config.toml
num_hidden_layers = 11
hidden_size = 160
num_attention_heads = 4
num_key_value_heads = 4
head_dim = 64
intermediate_size = 448
vocab_size = 8192
hidden_act = "swiglu"
norm = "rmsnorm"
norm_place = "pre"
norm_eps = 1e-05
positions = "rope"
rope_theta = 10000.0
rope_fraction = 1.0
qk_norm = false
attn_scale = 0.125
bias = "qkv"
tie_word_embeddings = false
parallel_block = false
init = "normal"
init_std_qkv = 0.0304
init_std_o = 0.024
init_std_up = 0.0304
init_std_down = 0.0182
optimizer = "soap_variant"
learning_rate = 0.006
beta1 = 0.95
beta2 = 0.98
weight_decay = 0.05
lr_head = 0.0104
max_grad_norm = 0.5
warmup_steps = 200
schedule = "wsd"
decay_fraction = 0.828
decay_shape = "linear"
final_lr_fraction = 0.0
batch_tokens = 32768
max_seq_len = 512
doc_mask = true
z_loss = 1e-05
train_tokens = 112000000
max_steps = 3418
dataset = "wikipedia_en"
Each number is 128 + 32 x the weight over its row's rms, rounded and kept within 0 to 255. Layers, rows and columns count from 0. Numbers have three digits each. The size before them is the row's rms in percent of the matrix's.

# layer 4 MLP up, 448x160, rms 0.168, rows 317-374, columns 0-79
098:174148110122117126083119128159097129105128077114097167109135123099165109128156089124089124143107138146170130184128166075152132133131120176139129112073063154153133101070156158122090122169099095138125084125169136174154191178122128121145102138
094:137108110082122128067146106121118144100131170124089148184156041093056141086152075148166093163130110115105186110114139115116123128142123084153110145156165197170135131164141114108081091099113092190158150155161128125139185139137139164106111097
097:128116075104078126190130126132160149111137140079140144164122161176203141103105149134156172144159129125104182101153145129150163105165107081175088085125114117193079111152144146151097112126088083184126117151097108240122137124117143155124117204
100:091119091104107146101145124115104142157124124124133106204106044133151128135166124083038099160139140088110143118167108087105155095100136150182158111070122184144105085103186132113137137138114183087105098109167193112132161110116157168149111119
096:159112144107148090136064104170177186086149065122074162059132129143125172181086152115109139148117167075128170195118139161126143090126094116145118118132082123090098095114143076141127175153205156128102126151152152093128164121143173152143080120
107:119085136123117117049193136117078093155116149163125105130144076108109091140046083073187138109199075088124114106109105110162137146089124101093151134104104150114142175125172157102124151184122172073183055046141093066125086128072101073164103163
096:092186138052132131061110115137115155150178078203117165085184196109133119153146138127168114144106116119124095116150141077137072132141058118125134133165111091175139145100111137060123144115163121059130135171151174188140132124076088141112135170
097:128079173127058192141087118121131108149108142183132117171177166121126173116119135138081073118162141100078112132107156092153102102141119128095081136118065137071065099089177112087081056115126091158164158107077191139149117143107135119128074096
117:132168095104093166147071133181147163128109123142122167117153094138209103138127089067163138166107184159157128093101113099134093138113111115185131115122125089138105117138101168187134141172159177133152167140106156112146143140093104183124139094
091:151139147179115104166016124172137108068134132118107171168121112162121159113146161151196212047073090164130188163097150142096170126175143122118130102114159122130136172140112122151097145152162172123136126101099198069115114158074165087160140097
091:121166062150085055135113126175115189141151124191147170093121125134092180086163110170078111161105127087098147157159156171153128097149125158107193129158115118143128108098083167158115142132221123126094071106118130159173124118115061098130095116
096:085119103093143147141120144123153122131100192148165121095094144171149117088162121135130106126116120122144218089063126120150164175229108123125091103103125133138077141162213109121145128210144148124103108139140043132139169146115105095134091113
115:057139142100141095174134117122121094107104143126106072084132130149181148128123097199146151078086109097134156156123117121138132096128112114178134136117132093146131127126179143142042137142119179160098182128131101088047116115129096086134098175
092:079139146151131164118128081106183151080148128105150138151119149122043101151143103110145124142107125151104151084179119098101107128176125211185143139133180195136124089165160091117159173106095163127191078103148106184140111084076155149127118184
108:165152131183120094161093067136166157164135111155110087174127135139121104092128131110127095112128219110106105111081130134134137069168138193124165152197116079114158100106158162125115105126153169162126113134098071142121113100114108126127143193
112:105169088192133114093106110120149152139138119107122116129175157147070141115103124094147084167117135140092063126112127166133086119090110147191134064077121167158071149180118173119156149188175150154150168176145123117170096162147101143112142099
095:152169110093121154174086129097078113152149133113122121159189155121139071108120157116120164061186088081081158132149116092163104138137107084129105091106181111160115202094163091135162121206118101083134140191169126097157184140134093144099150092
099:170124094105152114146182121123148136102105163142151095151159108192136138109129136154156165183131120141148180135120135213080098074149133132089109107115138115165134124142174158088126143124116158110096135157138135113087092167143177146204156113
088:121155126102102096130185161049130084137075140129089119115171176102113125124145107096176101173103127095083098136136142090140113156165149104135093147086092078128166098138127145082133151066111168132113066186150092130074105144148085164099127160
097:097135126106094096137119124108167122128162107123188115171051079159087133132076088108144193136107163121107126146167110157149203103140164105166179138136148116052085158133087164234128185101134157097149098147155151160140127119128109166172166155
110:095119143181115133183122069153184173125121103139163133104194147129102140153112143103138091089165154198091072065186137157041083156113153101119163171138096136105160080173102100117136142119114066113169139130127208091098116118126098164117109144
100:114123128111093149190145154161145169111081159188140202111072093095117120127133144113118133121133111089140125098207163132139060143168106145120135061136136142125168102135087119140120142097135050069166159103134100153119170181101170135125101146
118:150125113107151119083116134108123078171151097130035149121127141151159127121160094124090166109102163129139114086104155124084138126148171163118136138071160141108082058118148149126135116118173145199179085141116067121077154166142088150139145116
101:183112151112136119133177163124096095166126110128119163098103145118155153206083117158071053108140127202084181154127118078161124110087161113174150089194125084116129108040062109121130106090136082159128057167145160177163082148148142175082107135
119:160104162188115128172147083146165103172127097179136100116158107141124143138171119107152110147163143157130122118121124139128100163123136182146146136190127128069090149135147121115079121131119113098134138109089132144126106129115115086130089131
110:121097168136186143151102068093160097118117117098156159127107190103171098102159171130176197164137123175178143122112043149133131083053128118123146136107102107157076119124154139150095105124103113152143120121126130150084148164118161141087115124
106:087203112085161057167112130122136096119119145179145162110138123175133147148107102109097110084143121123151153199165158077145133110093152115203139084157132129144097164133136146128152145140112158130125088109119094141101081079158118119068130131
104:129177199185102159116116112055108133191105101128194086144133128139191083075149124160126130107071127091083148123138093146122122127141131122116065040108130097125089183118071128179195110153135100114173143090082095135163137190078143127101096148
100:095079102189169094103126123075155104097164096141088117120139123088084109165113124129138162096089105110119106151129031151135094149089122108096167106107080105115106174105092162111150133172168141163151163153104154115121115143118144123135166162
094:148143140131122125146116111097136060100120106087188056097124090123046136132126138153114139173179128142129127128130143127156176118044130156071115161152177140149157130127083143062238082133150153076147090171084103151112108145088112167145115143
093:132120168181171154101172109187094154154137148158174086123129104102090126098076107173135133137174167123104090153115174154036125145143180142127134096140130064088138128142170177186134092138089119110138097165143113132139125123108156174190151080
105:152108155119153124136105142166126126109097105098140139144131108106128144125053153113151147131101126158174125013111149067175163181154093140086153224113051168127123128163092149127172111140142138101083158134160191139124152115116156111072153082
105:125119131094093095111157072161151114112083091086094127180121144111143122124117115140100116135103100096101110090111130145146106138162122163147095115064129171165171078120123188135160166109139114130129097115203098158098142157086195121184088181
091:046179133149140131114119100092180103170135111142100126146137049111162053140150082135162114070100155116164140162141119145122061114116187134102146147066125147126130084124156153105164132156177098108183137094160145161095115092135165150142171113
091:151076148108149025182187154120139130135129160111155162143186141110134130144117076111107146129167097111159093160148127100115138131089066158140187127135089127155132108144115125176133133152071127084126197151113093099126089077199144110144133088
099:106115104147138086102157106151116190091142070125169076128156100124095126108120093151134188103117118094156076165094121074086082094082164087104164178157154138166169095172141104131157061168119120156164175122066055153113174174094125093166138137
098:089115097114157101098134110192202173160159149116116139132173128057099154135123175133123122145121074124120135202175158192124119132098153050143100111098138127175122153099111154076096165104094143100168092168163137116152081136134128088146116167
100:133216111121158106110118105124064158114124159121125164095122025155156161131059107151131113097139190114145085176185192138113145190130174213165127118142069112160155125116138133072114134126127145109154142130089179158111142090125090137153177172
098:180167123086106141120070155181184143085137150125105114114128145090145176104098130065082143159129119190121169140141075159112065113134096081128138153116099177130130128161123071130080124125130177150148121155160075157095164128107153130071116163
089:123135182102124144099104117135138186112195138135107123076103170086112109107139103152128100187088069104118070114070069162103120117124137157112195103127128154121172053084143153089106142168065089167149106171105178120154075160161089119105120126
100:174171128170167099099145111133108147165108102136124155141118148110132128088148179165104123131151117067157094107081074127099098093141113158100123176134109183137149128173140174154101115159090142142087110116158109132111066072192117143232112130
102:147163186134147158078197160115126095071126082160122137158096151087120195117130122145171092165151119140189161123142151128137119110095170131103099175117145085114101169096131166101113088186173123129122149108133084114128138103087129100127106021
095:165098126126143076154163117141154110072142150152168100125163161182077158103112120122090120178152124139116094139195115091124183109206171119101126111107141145118058117137152088148137139105189160145120124120162108200111185178175149186113125158
093:099117108132109150119088101034171138152099121100139145119107127106136150113184111138143165056108169118076134147140054166104135174125176179137095137119124162146133120147138094057165149185155070160127111168146123110094177147146163117166132129
107:134124089105159138136153133164074124164160113149161055081153127077111078132177134115126158142128115109147090177150092129134139084118109140065100117155112091134107117060066113082132116155134140129108107154108165144156161129091119148107125187
097:101187072144206133137141155154206163167125117155085160173155151108112162100136128036169160140101102143165101168071132134144126143092149161146132136161130095137150141142181102179174143137151143116109079164142168209079144140112074102102091141
099:140113104064182104158109137123140145113121108134119113087167071139128092116068144099143068125152180112125217145119147133149175109124126113189107106154133176087072096103144160104180184112129164143181131090202097145110157092104196132172096129
089:118141138132107116135176144146110091108121099139130176175151093138134127050123178147171074141106098136144066133151089117095165154118160154094043086134194069152159102105152107132173057161141154154171176111164152118134089078136062144084116120
095:152109134094147105153074124103190145129151079108135159135165112115121131082124151153093065138115119077112158161115092086088094120196125142108060141130209156114113158154138102152127086091177166139124119119116121095112174141137153179087131143
094:134094119112149193162201123124095181153119141127156160083136099115143190078167113203134167088146082132142117177158170109170109092140134079167080134132117164074145169169072052096164113152099139078161112146087141168175134107112065137114131113
099:179136116155107149174099182136098122187154121123129140146128130186096185114090177144155114110123147122107166113157120065170087133079112133148144103123093079079153102125181148083104160165114089152148101162100116105187153122112098120079100125
094:110103193135134159076153149144131124146146110087084151191137129087106161068132083173120054198089083130095159122130172075107077113073177144093136192151128088135109078182122124219093154110144160160141125096118137104132144173152132134158098125
097:150100088095130088095114137141108147098111097100170126108184049190100136117165174085138174169176194177149165070072197079095124141179120163097103126094120161086146114089137115094118081094131151074144110108135158174146092102094100146112176121
096:151092142083088029154104104171179158081149097088128136118096122063165196079146115130141133161122115106116084122122154157140121106182129134093162116118126127059130087123146130162110121102147129090109157140120114116124170084154115092095104092
103:181091111138144053080177149109122104126169142158122122163081092154108174130128109143149179133114093118111118091122136165137128103096131186095060082145099137102160091074121161175131099151137117119120148137116089129172090119108082143178082118
101:090106076175123107152161155191129141083085119139103147114133062145148094146170178104120082167141138139129114118145151151131154165057107156132119161182181140130156148132122126144173104110113125118125148138107192082182111073239114074103114106
100:143169133131122122111118142191121108148155082184155192103161069099136155137069112128104116131125083152169119120128125112156152116134171103138100065111156144106123109156141117129148133110140127092159137206064150153078068178093140137104138112
096:119112149159063109062148136140059115145121173131117173119127128120132162140108132139162201153171145168137101136132112128109071167157067082150133116135122108112164104163198113085077164144133130079079121154100156103097120065105097080132170119
# layer 4 MLP down (transposed), 448x160, rms 0.161, rows 317-374, columns 0-79
094:174117063111128129109105147066140118162141094137116150143096111081071128190107103105104151160150082182083093186145080093090094102089139136127163092169125119151112176122158154131179134146146101148156149159106150125132143224084138146134123108
102:108172173177091143154086102165120191171100131151139089130100062123125119112164179174122148151123154109122069089100103159139056132095132170109171115174110107146136131141086107122141117127101143130131077065117067080117119149103135110099117092
089:133149147129088096129092143060091147152112149132122073137115150195117131102121137141104153065177135072123108069122096128118104121182087135100166090088145159159158122145044187102156148091112155118143137162168103079083103104099139126110171139
101:172137186171169124128126091160120143132130084090145103112125160149156116068096105142181171128101104130134120076093136161151083093190120129108135069115164108128145162149146090131119177096156077139148153104116123145131118128126104108148098073
093:134139131131085194075142084151115136133105144128195187053150112077107113116156163149154115100157117127149115108136123115183146113127168171119085078162116151091183130145168150169068144106148112100093141121172169146124119169106102147117098096
111:134122101092123121140137126113163176118113147137129136113202121092126104152109091125127136049126133161137090143068020132255176103134159154084132065194120065151159122102121130123145145151149112146144189118128196158133109151120182054120136094
105:127144148152132090094171115150089159074180147162081143133094107105134129137154098143105183161204156101137094124106146159124170155183092096122142159137143147154117135103182084145160118165117133157066128131175166144145125095145119223069089106
095:125136124093174156164131139069143118148105123113146141115176136100104092105139142117178132063131098139097114050159127132184109117106155171134131079106116125099098082154119105178136122113126154142133117055171162155164195150164120063113113161
105:152218128126162107061111080096115130103162056147125129114088154116144104108074150104101113146115154165151157159080147089145110171157112165154168140116074161136133168134105174100167131117092160145133109142118118173118118101104086146160131085
091:121160094135159150131100152124105114096137141152113134140117115149116141128160080200158138103173150076112102112162076084112119160152169161105102063190072120171113122130106166116152134158183125105076130159114143066123110146109133163128125106
099:113167091141162123135213149096134164060097116109115110157127135097131143126180130100111078092192114101109134029139104095073137070123137125182126144108135114146204107120122159091137104126149101143088126127077099125099091148156110127103109140
098:163158190145083111128123126116181083152112119124131155139144170143144176166134163146114084100151170166128162100137073132144102162110119137155088085046131152147173158177093168145152124074168146156113169141168083126113136135164161094156159156
112:149073139209148149101098153150161124102095099168087127078130088225139153124140061157151152120146084179087057091147127165130172151138145120157087113142154168128111104154126158179122150095143130141155131137148131161078134095145166141080162175
086:122130157147191105131108158172111097116106139171152114206094107165136094118145149122114177107152089062193135104080126151087076080137111084140138163081161167092186109096132162096131111158095173116158057110103113156090072129110100195154166120
096:150096096117153155139147146136073126115074162152104123075156139142152111190173135071100174102095111114172154119141186137101078163057082151165103086125127180079124140105119111134083141131139118087055114090096137120140129101132073076153153110
104:088114049141195103099090033078094136117153090089116142112110125130138112147105144104137147133096108146162135191125156125063076108135082125116108190134102092162119097117137105140093101089155127157118130172156109091133069150118114186176144168
099:155150103080094112172106087063116099110062097099154133101115139111146149091095162135185127127116086123141133155132082177105125079082106130119097142125139098153126144118093134126144137085169153140098163065099173160128124097167178115155124064
106:086165124127119158146144102098100101127142098145181127118169090159139115092069170138156152158098139138163132126080154080151105053185160086167128146093090126130079156109140135088125182117110122109138133104121149070118164161114122210116071145
092:131084159119085129094106063120158157126149098183140126111175160108166123163178130146129132115136098198088118099154144174085093146161197134117145107169057110113134116172078108143110105098059155147128054076120168090086078131050142137160130132
102:120079138092073158085118133123115114085130126130134106104109166161123194156111079126140094117116129169157122127125072090087186103128126137164121158103174104169174199122143124127176172089172101094122137131152086148104140122094139122115094108
117:107125143158126116111157077117188151160056093118130178114108072118087134139106136090136053074084153171049114114161140154077093168124161147113128157160108124148117098211119114137133137122124124145137138113113186137104112128145062091137103154
096:105119103117145106108146139097087096111163151184142155126148093137134128127174057161104156129163121138144092132186102117150138160127140163090110166089095067062142110120108095158130133128145105093151143129121081160119156127164162095094075194
112:074111119088095115108152115178118108085102114100105057101095146211041096105091138120156189139141152131151104102211118138167136080112148138110128136127120133145126181156087121120133110116142040077136142190145147061095210126150109098141121118
106:088109168150115209102155075159098116136163138141115076102151207106104151124131153097116162141112124106102085112145108162145149117127132114110163102092106157144169121152154138146124154112171172034128162080111145163122132074132132151140140132
088:113077090157166144070173104150121109111124141146132161108091151118094135158099112122143108131121127147108092129159160134120102179107127124152146167128129148157112115139118109143092081108112106118086139127124162176148139148181116080163072124
107:118150186151110128128108125145127110137122112126150141128107087166135145132125091137104137121200118110147180172152139102173157153071135160145106093163153115086105076143115073126164139117082150125117135154178106119131131099171181106180170137
102:177121142143134193095121138133133144119149137139126120221071131084113153150082079094089112086149136066130107172116157117142150154091141074071108161106096111138057108061194155144118146113151128123108141166187155159144148107123140179125095161
104:153169128110048169082094150115123092144116095190168110129103121114118132114143148144162126105097163132095157136086112125128129176089131137114071157157121104126155127117119095131142158073143182161140097171132101147156110157073175158096157111
102:068103172117093140096120158141157125119097136161067101079131139164157095119130096152120126094096197135144084124170053091145090079090110123074126128166148101159095143182139138075079172138126156105115083125152137128150173202072165164067095088
099:191140153142114117126156137125158185059077150117140163152138174197083143137147157122118115089186140170109099126234179174100110114127127107119166122096061164153127084175175120112093109188121152124170124149161154139122088188158144110113162158
096:193066106156075149141083137171138095088102114133135133080164199113102105108145174166165084072127136097092119122135123066102087136129159142134104130112103098107094146125122115179059093119111162168057140086122157136150095142162104183180132159
100:223142079086123123125145071124120145081161081154142159144139099113159128070156151114126164160173138119082171180113151136058114135101083107132191156170134120095130083138102166126142100107079173124195062157142113190188176131105116182098113069
101:104133111079128113116114192113103096153154123181109143168103096129188139088113142152149160104165127146180175114158092109104135104132107095120116147157111132116119082141142096117109115192049106113201075063094159183101125090096160202106104124
093:136131178124143112153109110122132091145173095151151134165103098164142109135165122125164121173133133109188163113164073082146143097134214089146134095145044126088067123168088159137132156166132124168081191134172096119107145191062101062101110163
096:057070110139140112066127115122117089097118135073116172134168133187152110137119047115175129132095109142112118098099112145126073095118098132111137147116131115119127113136157089202142133099151114146078130157122139126139148156142130109094143121
084:159120164157127097084070111110177089174130129119153137072127158119165115136157097088131181105096132188074065117168137114131152144149143084138088094134081122116128128185154117134146129086122145181137148081148161135099154174107076098085144179
105:136137119123124098148080081188124125105143137141107158103147038131131095165123166096121087155203137122114127112081173107140112106182116101115150145161146090228133103109140078176105182151131157115101125147167155109114137177130138042102155158
095:134137125131181114077106142140097104110100081121159136163116116086120131101087108162108147135127122150160156133072123100134111237184121097151089136187173098113181178079136090124106097108071145125080099155056105195169116140140157105147073112
100:107170159142085161107120103141168134152113124096109118075069091158116113170155115144135107077058176147136115105132092116192129125078126135105120159088154136144142167094087156231137101090120158138183130147138143148124109241063158117148178110
097:128139120090110090113131071192134163127109173114138149142163132142097201144118124141122134071125157162121155125193146148087194122080133138135150101104094115100164165150183105119143157140111087178084142128154104111059127170138134102152028116
103:124143155167104126151125064064074124091062126098079156101194116116119074128168191149107123121127106149137151103161106184168147060112103165184141136111080114158104103086151131097138131122173135038155167151173105145107165167130114082164232111
100:131127147093072196151155082124157130158183143134131144114132093114149188138156133116106100117065150119147131178120172151177115157127150087116124132115159118116160146149059117157061126100106167117136136132117171068089110119114114093086091126
095:121087118109089151115161088121139155097074125169164123127162133132098140128153153134143150164112086076161130106178088166128145068115121155060142159028121102120189165096102102101152118184112143143154154180197117089129108150174132118122119122
096:079069167165121129156148096125108166141171101143135125134171092160106164095115113176163139144129110172145139118138128072102086170178175130150161137094048188053139152127081134082139166034110166106174110157124103076133102150115097191104102088
103:128107134082121161080115108122126098099130096119160169109168102156164097132053129159073117123122143093165138185085108164168038151130153103170148145123088093088135082126154118199093109113168125175178137086137131119169149097121126103163110145
101:128127179121158190101122070139116170099082051109104120108163184080165162131109133144169035135128104113145179097109114090170099142083194134162129141075091139092069138147157163149132164140148142121123133101145148122156115189107131097104109083
097:087099093063163132148099058094158160149147089126123046124146147100172121093128159086130104157124148169140122073113194144137158120151099107095144103073136164193120151139116120151129149136088166145150092096133165171144116107165089048137150225
094:101120072137154104157145115133111158140147107085140101123103092146126134157100197111187106141121077090130145101192131117108112163182099049121163144169091112132128115170176136150125103126167148152105117063096137083168147150105133188166188196
097:177091142132161151099061097140133125095121153145189099122110185118171087122109118149083119196143120097194147142160143096090083131106117109154102092127133131115110086104103170148148113142120133123103059140129153124073136120168116187152132110
099:124168068134072126088134131135117106085084154125155101131134142104117110105166124096105174105109176158163160163113144153145141146144156115141110105160109144101156070181115136141106144181112111122138112197052153142098152102126146090077114120
098:113115100090125183132201117122130114113129068172149158137111097169111130171127201101126074110096114124129095105170110081141139081108117161102168121108134162101129112129111183136140115140110136094138164163108145121135154183063089131121133131
097:134180136050157090196109104120060115123128117120153079126209083128112146144134123155113193136171146166112146089064174154072103115142137131139102134118148148119098128172115184138161148109157175180179159106126135082139128073171103141159101150
103:121146116174095171181102085108079152094142107111131203100184161095125132153097097102088123116123055084090160093112138148088126162150121140122080169089130169131099051150138099150124110131148134112147113148093095137202115089107138138116150084
101:122109161107194084057078128127113133143136147157151093102070125138133131156118088208126087110151090100187096117124112131166115166166164115091144181112132167165125148140153149103224133109140158114154091094143124074147096155132094129138102151
093:144128186111156100120106159075192101125128116050183108088125153152130071126097134125139113118112111146128085161126122154152171147038158183087142133133141079134170079151141110184158111124109128123167162072136175192154167114149139120113147130
101:161179164057092150101168137080107157132117107122156190141132129154118132101130151049076139131121195091106093044135106206105140114126100152128091160065130174073145150149060099134142160147110066147117116119116148138160123119150111138099106130
105:132144090074105168100129159107082068152127133113145140152116111150087095128163119083143145078110105127129091115080119113084143123134091095089095138114109069133123078128114164116143145110126179095086147114189153157130132205175175147102150146
101:125151080074138101174118148126111134126130106195081100144137100152134194114151134131114053100110155117123126135095089168148138139122155129112169167192181099113060141166126153140134122155109101128167113157109108142164161176119185079100106103
# layer 4 MLP gate, 448x160, rms 0.17, rows 318-374, columns 0-79
097:117115116134150124185072135120155136150125119146105121144163178100148122171095111131074073129108133171086149065120187184146126094129091057135055111106102138065123114088161079142194151117087169133140102108142123088154076113176113146084103130
100:095172125118162161142117149117161227119138191104135138072186126155141135155136089142125095102157095101166094141150097090152099151166125123125108114086117164120152076126144116170092132089137074142117117118128128192127189193126137084132081138
098:105142102162149124189151138112100144155121119063151138106148151155155154116143099136183100105120136134118165174172134090152143137153165137127102088127106059077076142177119130130125153108052142132156137093130076132150174152198135137138125126
087:097123130206117151108177128147097109178121142108127113168108099114134110090130114102120066133147097125084054087124174129167115157117146158069132134148134098211163087150149128118131127117078128129124126100122088162166078184147082108146141144
110:212116135151066183144090092129142100080145095079121150184114185091127117167100130183193091123096131104112143174170175140100067107126052121118158114081158146166121065144112113149137170172143153150065102114134160146198175125072104176147108132
102:145120187140121106181113106092129144131138129132098144117113131130174135092080114165132093192122138147123192155088139227039206089160143173095156150114135193123134142095109079108103126152126183123116127092135102117105155108094150132138077158
093:139090160102184083093167183109097172159134110107155133176131194109128108136118072092126201143091150125106102175121091194126158187114077132094171150149193110136093107136116086130130175161130116108071135162146103087105183101152105090129109142
114:175112054155082107165136127116120117131166136113150096180145191029149170100198144157107139161137150058144107134200093090189142121138165142114161150096150144173160114111147124145115149149162117118131139052128138127119159107147078113127063177
094:186154130158138019162176209152152128158125136144175114143112139158084114144195162121145153137161100162101146163115168134050084135145107101064087111124168095083206130123090142147111162130139047108098141194141107125112144130098166121137106168
090:219096104139072093154114130166142174111170182113138136070126181136105181095146111133069120124115156109122130169109140130138170096114088149190126168131159116105054181114090126123153124133161141073152108103131153098135149139119103131137074130
098:108130114125132128129121107180130150159166123123087087151097092096105192142112144117127111140164132074131080175129134058143136113077105143136207130159055119141134130137075129111076115085164135119076158085161142140164148071107120095168126186
116:077132121107152170130094098164074116145102086159140167138114142196086128092149122138153158182152131074199136096147084111069127163170120141128143090081155142175163115180100050110145109126175118123121154117161114137179128226113131128137118098
094:114093117186132100152101119191181153104141134118110178145124146129134078172122193092136083125111122148099101067101120154146104128146106181142118142116137157108126113130172105115149181068121152171153141160151105148104100111112208208128098144
090:134151087148165121158048148119170168130128131102146114116086139144106073143086079078103142175183080161134133129125046189132145136169149181115123113158176110103118180123167104108147129070112106175144106158088121107133149105096086114114120147
111:173168134146097183116166138046097116130129123122171093113140095110182157093102150192173083127102162136166095136148151141147139135149099090095101129095171132145126138112083090176120087133093069110111145112134166138141082130128177169132080155
094:117186144098127123154118113130134154136139161139187184153157140127091117168125093175126139165157176175124076169255120123158094162089123169129101120105131061204131134156101170142124108128162093146087100147136145177155078094088118159113153125
105:176090179145109075146165120127133175137179123087089111196109112088098082155120117121151103104176091133115077135146071166149143086054111119144161145127139167070106178090136139131129095172155115130104126135075131100119107117206148165137129121
088:152179114107136095168103145148159173147153140107151142101136185153088133146097131108144173120175162099123084124131114113131137131158179135137183175086127182122183094110077168139130159123051127119192109141136149127050147111207090131059103164
097:155143150146173141168135206147156091102050134144135118123156155127225177057117169121087114079163099160137176111164096129137091111091152106091131159120122129156147092143114104116130110102164108200106150081144104074102143171100133170141087172
102:106122112175118090123139083130181153158104094167149173145135125135096183096129109115152175096104126171051081109180158155082084141123148142156135100114102100126145103143118191187136113138091124130144150121096143101113131217124068104160087090
091:132089181115224116092146134107111054110155109081136079142132112119146111091098115107152150087140132142174159118197117140139092183114112117119103164097138128101154141143092118142170132165164140155065088116145092112127198132143147120208128146
118:135133066114139127113157140137093133180153141138154157156170102141119168194121075120145117067125101133094095143133151096129131154083203106176178124202206122112210059134126131109174047121145172122070133097152138169138099132189123127148117158
102:171087101114162136130113153105121118109094138146129119132098175073114119145044106126062128108107144152111124172178156105128157154142146125126144142177199062167167116136085180185121144110151111176160109076108062106163141095195112168113111137
113:190147143208140121143157101153184148134103080163125189089170151121098145111160083104168139132162154169096106102170130140115142165140147150121171148149151148098078105123118096128095102107076091113112135094125140169134130153118110061149053132
106:120089075133149136181173095140118099121204074109093132135160191147094120120103131073131141105125061142175084068101127156132097139141086151097121087095125093108113146113117118145110118077180098175161055104140118178167113143097116168083114103
091:125099112175082088061106088077176154124151156111106122147193153101122129186158087083175131134122193118148106104116140125114179148137139131041133146128101105131205119153129131135082148108209097182142140103109105143068149151151163103143157148
107:147142172158087144146059115088157148110097048129137148199155116135126155098132156111089153127102143092113164140107077129099081170160083119117093092086134094162146157110100133127147109123139088109142101150108169162095134139084118173127114131
105:144137109154066114160113136107126187142130131127140124108065164128087145140155068167170091122167112168155113109148121116131110114126161134125136100156091217136185133113173134063172098137165123099107113116114176114151161162113134157086136089
098:151118139113121160158133161102129067138148181130112137120135085173089130128108075161103158138134168115084203116158140198059163105110086152176064074132136140161158100107137205134162089186154138184122066059076095172134105119165171133125106138
095:125090179157104139161109113145131058097089145118147098116114137162110147109149147117184148114070045154105185122195109152140108111119136064114124129139091069130142112092173136126104107127204110110108117067162129090174142125170142087091082121
109:102156127119137126032143123136129125060142119178137132135163183095115142132073124137114104083233152157098030177097138107134073090136169160140150106151156173135093121127129150196181092139097123143126087105114157176152101180156091094119103121
106:179136093118150139176150109093162108143113096139111078111130172095089156080172108150138117172073154107112168119142170145090100106109100166101042132126103127081103109132113085060117109078098089143148117057105111137149056230126168151183126145
089:101089139125151153142171080138141140160172151090113082138104160173150142173125170116155111152099110116153152139161155164146148100095121114139112086158102108123152065131070103108196102156150172086166181140096142027132094096145157122080094103
095:149172177132140145150116166124143157137115114153149135140138134116142098118091117155114137145157135115090072197130137112138115159188093081135113101116060089152132160170133101157148133166086159113106145137148128147182142173111100131170079180
102:156075148093103166131122115113134097173121106103080216060127143119150086048164141120106080076155148157132144122127104120160179127131096165153090097100093134095116168109112124130159171102158137144139104107126159098155111097188122131113101111
101:121100116103182124192160091139081178106127123109128146134100146128103142167108102099082138154113142121169056139104138150142122107116171170129191142214181135127147085091144169143155116114148177147126113130175103173160176123104101109094118124
099:135145170030109143166145163169166176106120157134109138098131107071107120138120106101125131115159144101098127135167111100125148117040123119043143132093157161193150128095088137151073130140181122103126155122088151121145133193125118177164143137
098:127125123126105104123140158173092096154136116137180150244174135143133133148077146095165084123162129126112113180132103165137128087074128189116051089091151150100108172073160100215131069141127142175115113123118125128123087129141111118143082062
087:125142081109136135160126119162109101112086128167160126125163101123115118149072114136148177092176216190107087144175112054157153110148169120131137108119095118128117164168165107162142111067189139154133122126188069137097164149150103148125110141
100:133107099147181131121114142144121161150135076098126064158138101133128181152129055141136134062154176166187127188121161215105136059164091114156115132101133143181105137126144178107142155117107125080147116082159140083159128162129135131128170082
105:168152116101073178144130207200122142101141143174164077126146126113205129135169105083158103122147114110129129091109147086153124114094092082047122090078117125129127154168160107144112127065135110177113129100108117115152150195116148179150133078
093:162105122076161109123102157135143138109133099146149081123123157125109130143137096122091119152133112139136056122125137086153137144174156099158096097119112155163133102136079129160136060111138112136096119095137140202099126210116124123130170144
094:121139173141136090122068110115086168126177085153135135131175184130133079124107119142152124158132092122104162138095120172163100088113143131104084127104197142096144169140175142109140140151083138092128119105095117081068127115138111100135104126
113:122138070139090167176188147178142125177102120123100136144153132105134174168155132063214148101120105150106148110117092117174127150093122140087151122121142107179111102094154151118104152165086087096111097144174117115105185114124124167095106111
093:108059026143134096116118064128176125095162099191204116142121155110125177114065162096094070083183135134145066191114164109140109083145111146173153088130164132113138163114113134129105114116114154116109108115139151172147107154084150132139094164
092:070128095148138076090140158124111210149154113133151163147170190167124088128200083115127103151171143118158133087148133168156112111194120110109149090171134076179131132102157152124158121141143115094115171122178096085116155041073150118172111050
084:152134133114175078112101119149117118164144100162121102083146105164090133204172138161149133127144164139144140102160123107145120159109092035143126125116122155145089122123141157148054139062153120107088144118176133067165194124137092116109079108
095:160152148132124155154129111151105122153125075109127168172127155173095124053117136145115122114087129148186083148170133167065136098089096140167133162114173122101149209211101127096151128094134116115144140069117086113077104173126134164139132117
086:174162177117050108129175198138151127163108117124133148173143114113178130084099119187123097135106120163115109117136124160075083147132132110113134137071183162080082141160126128162094136157104111084064143143154138174136122160122152137132087128
095:128123089144158103128086106121139140083169111144124087174153132127133168134207154125129094092153151088093135135085183111112119128155182148090156091180130129074133112141112141133149124069088164117043175131119091192137153121075101110106093102
087:123122123133163119192118088193166157139111135118107113165109107117122163255126118152146142140143144071137160106177090172132127097127113043109152108162122164125161136124124092109134141103120146202084120185109122149092155114114119087093128164
096:125106104107095131112110109082103158147165062117147101152141173178162126196069096173086151118148173133109124118118094130122153112130176134144125147156164170121144160134194091143105160187118105180098132144112101143087160117126136119112169153
098:087116147142152081117113116126168148137093157129140192111092101099128159115105091108062125126110124086102108111120176091070079063111122174100060158094089112059130173117123155160139135111105129096103143123131119117118117084158124181108073129
099:150157162096096180127138139130121142087148073169160129102135078053138095126107173128124091106159155143121116114154111170199155140160201146086125146156068162155149101075120090129158206161127128145116161144140149149145151147128189143087136178
103:154130149193082179149152118130105144170133087153149163108105194102120093095093148080114144127103083132156160109170094168139093096150116152077153128144144124068131150116095115131102139146091162135110077130095127133183037134118113111125131136
103:049072108185094101139133148135174070138163154143154140140143104168148142198108099059110149168171097090113118145110095083144080155092094183146120120128152093173173100209082132164140088160100157117096072153062067083145127189096144156117108128
096:128063160157100164094126116118135173173086123155179120131163161170089184136139075181131156138100129132110133143097102128100107179158133115133195134109175113139161172134173060111166141123102161100181052123119086083132117141171132159162154125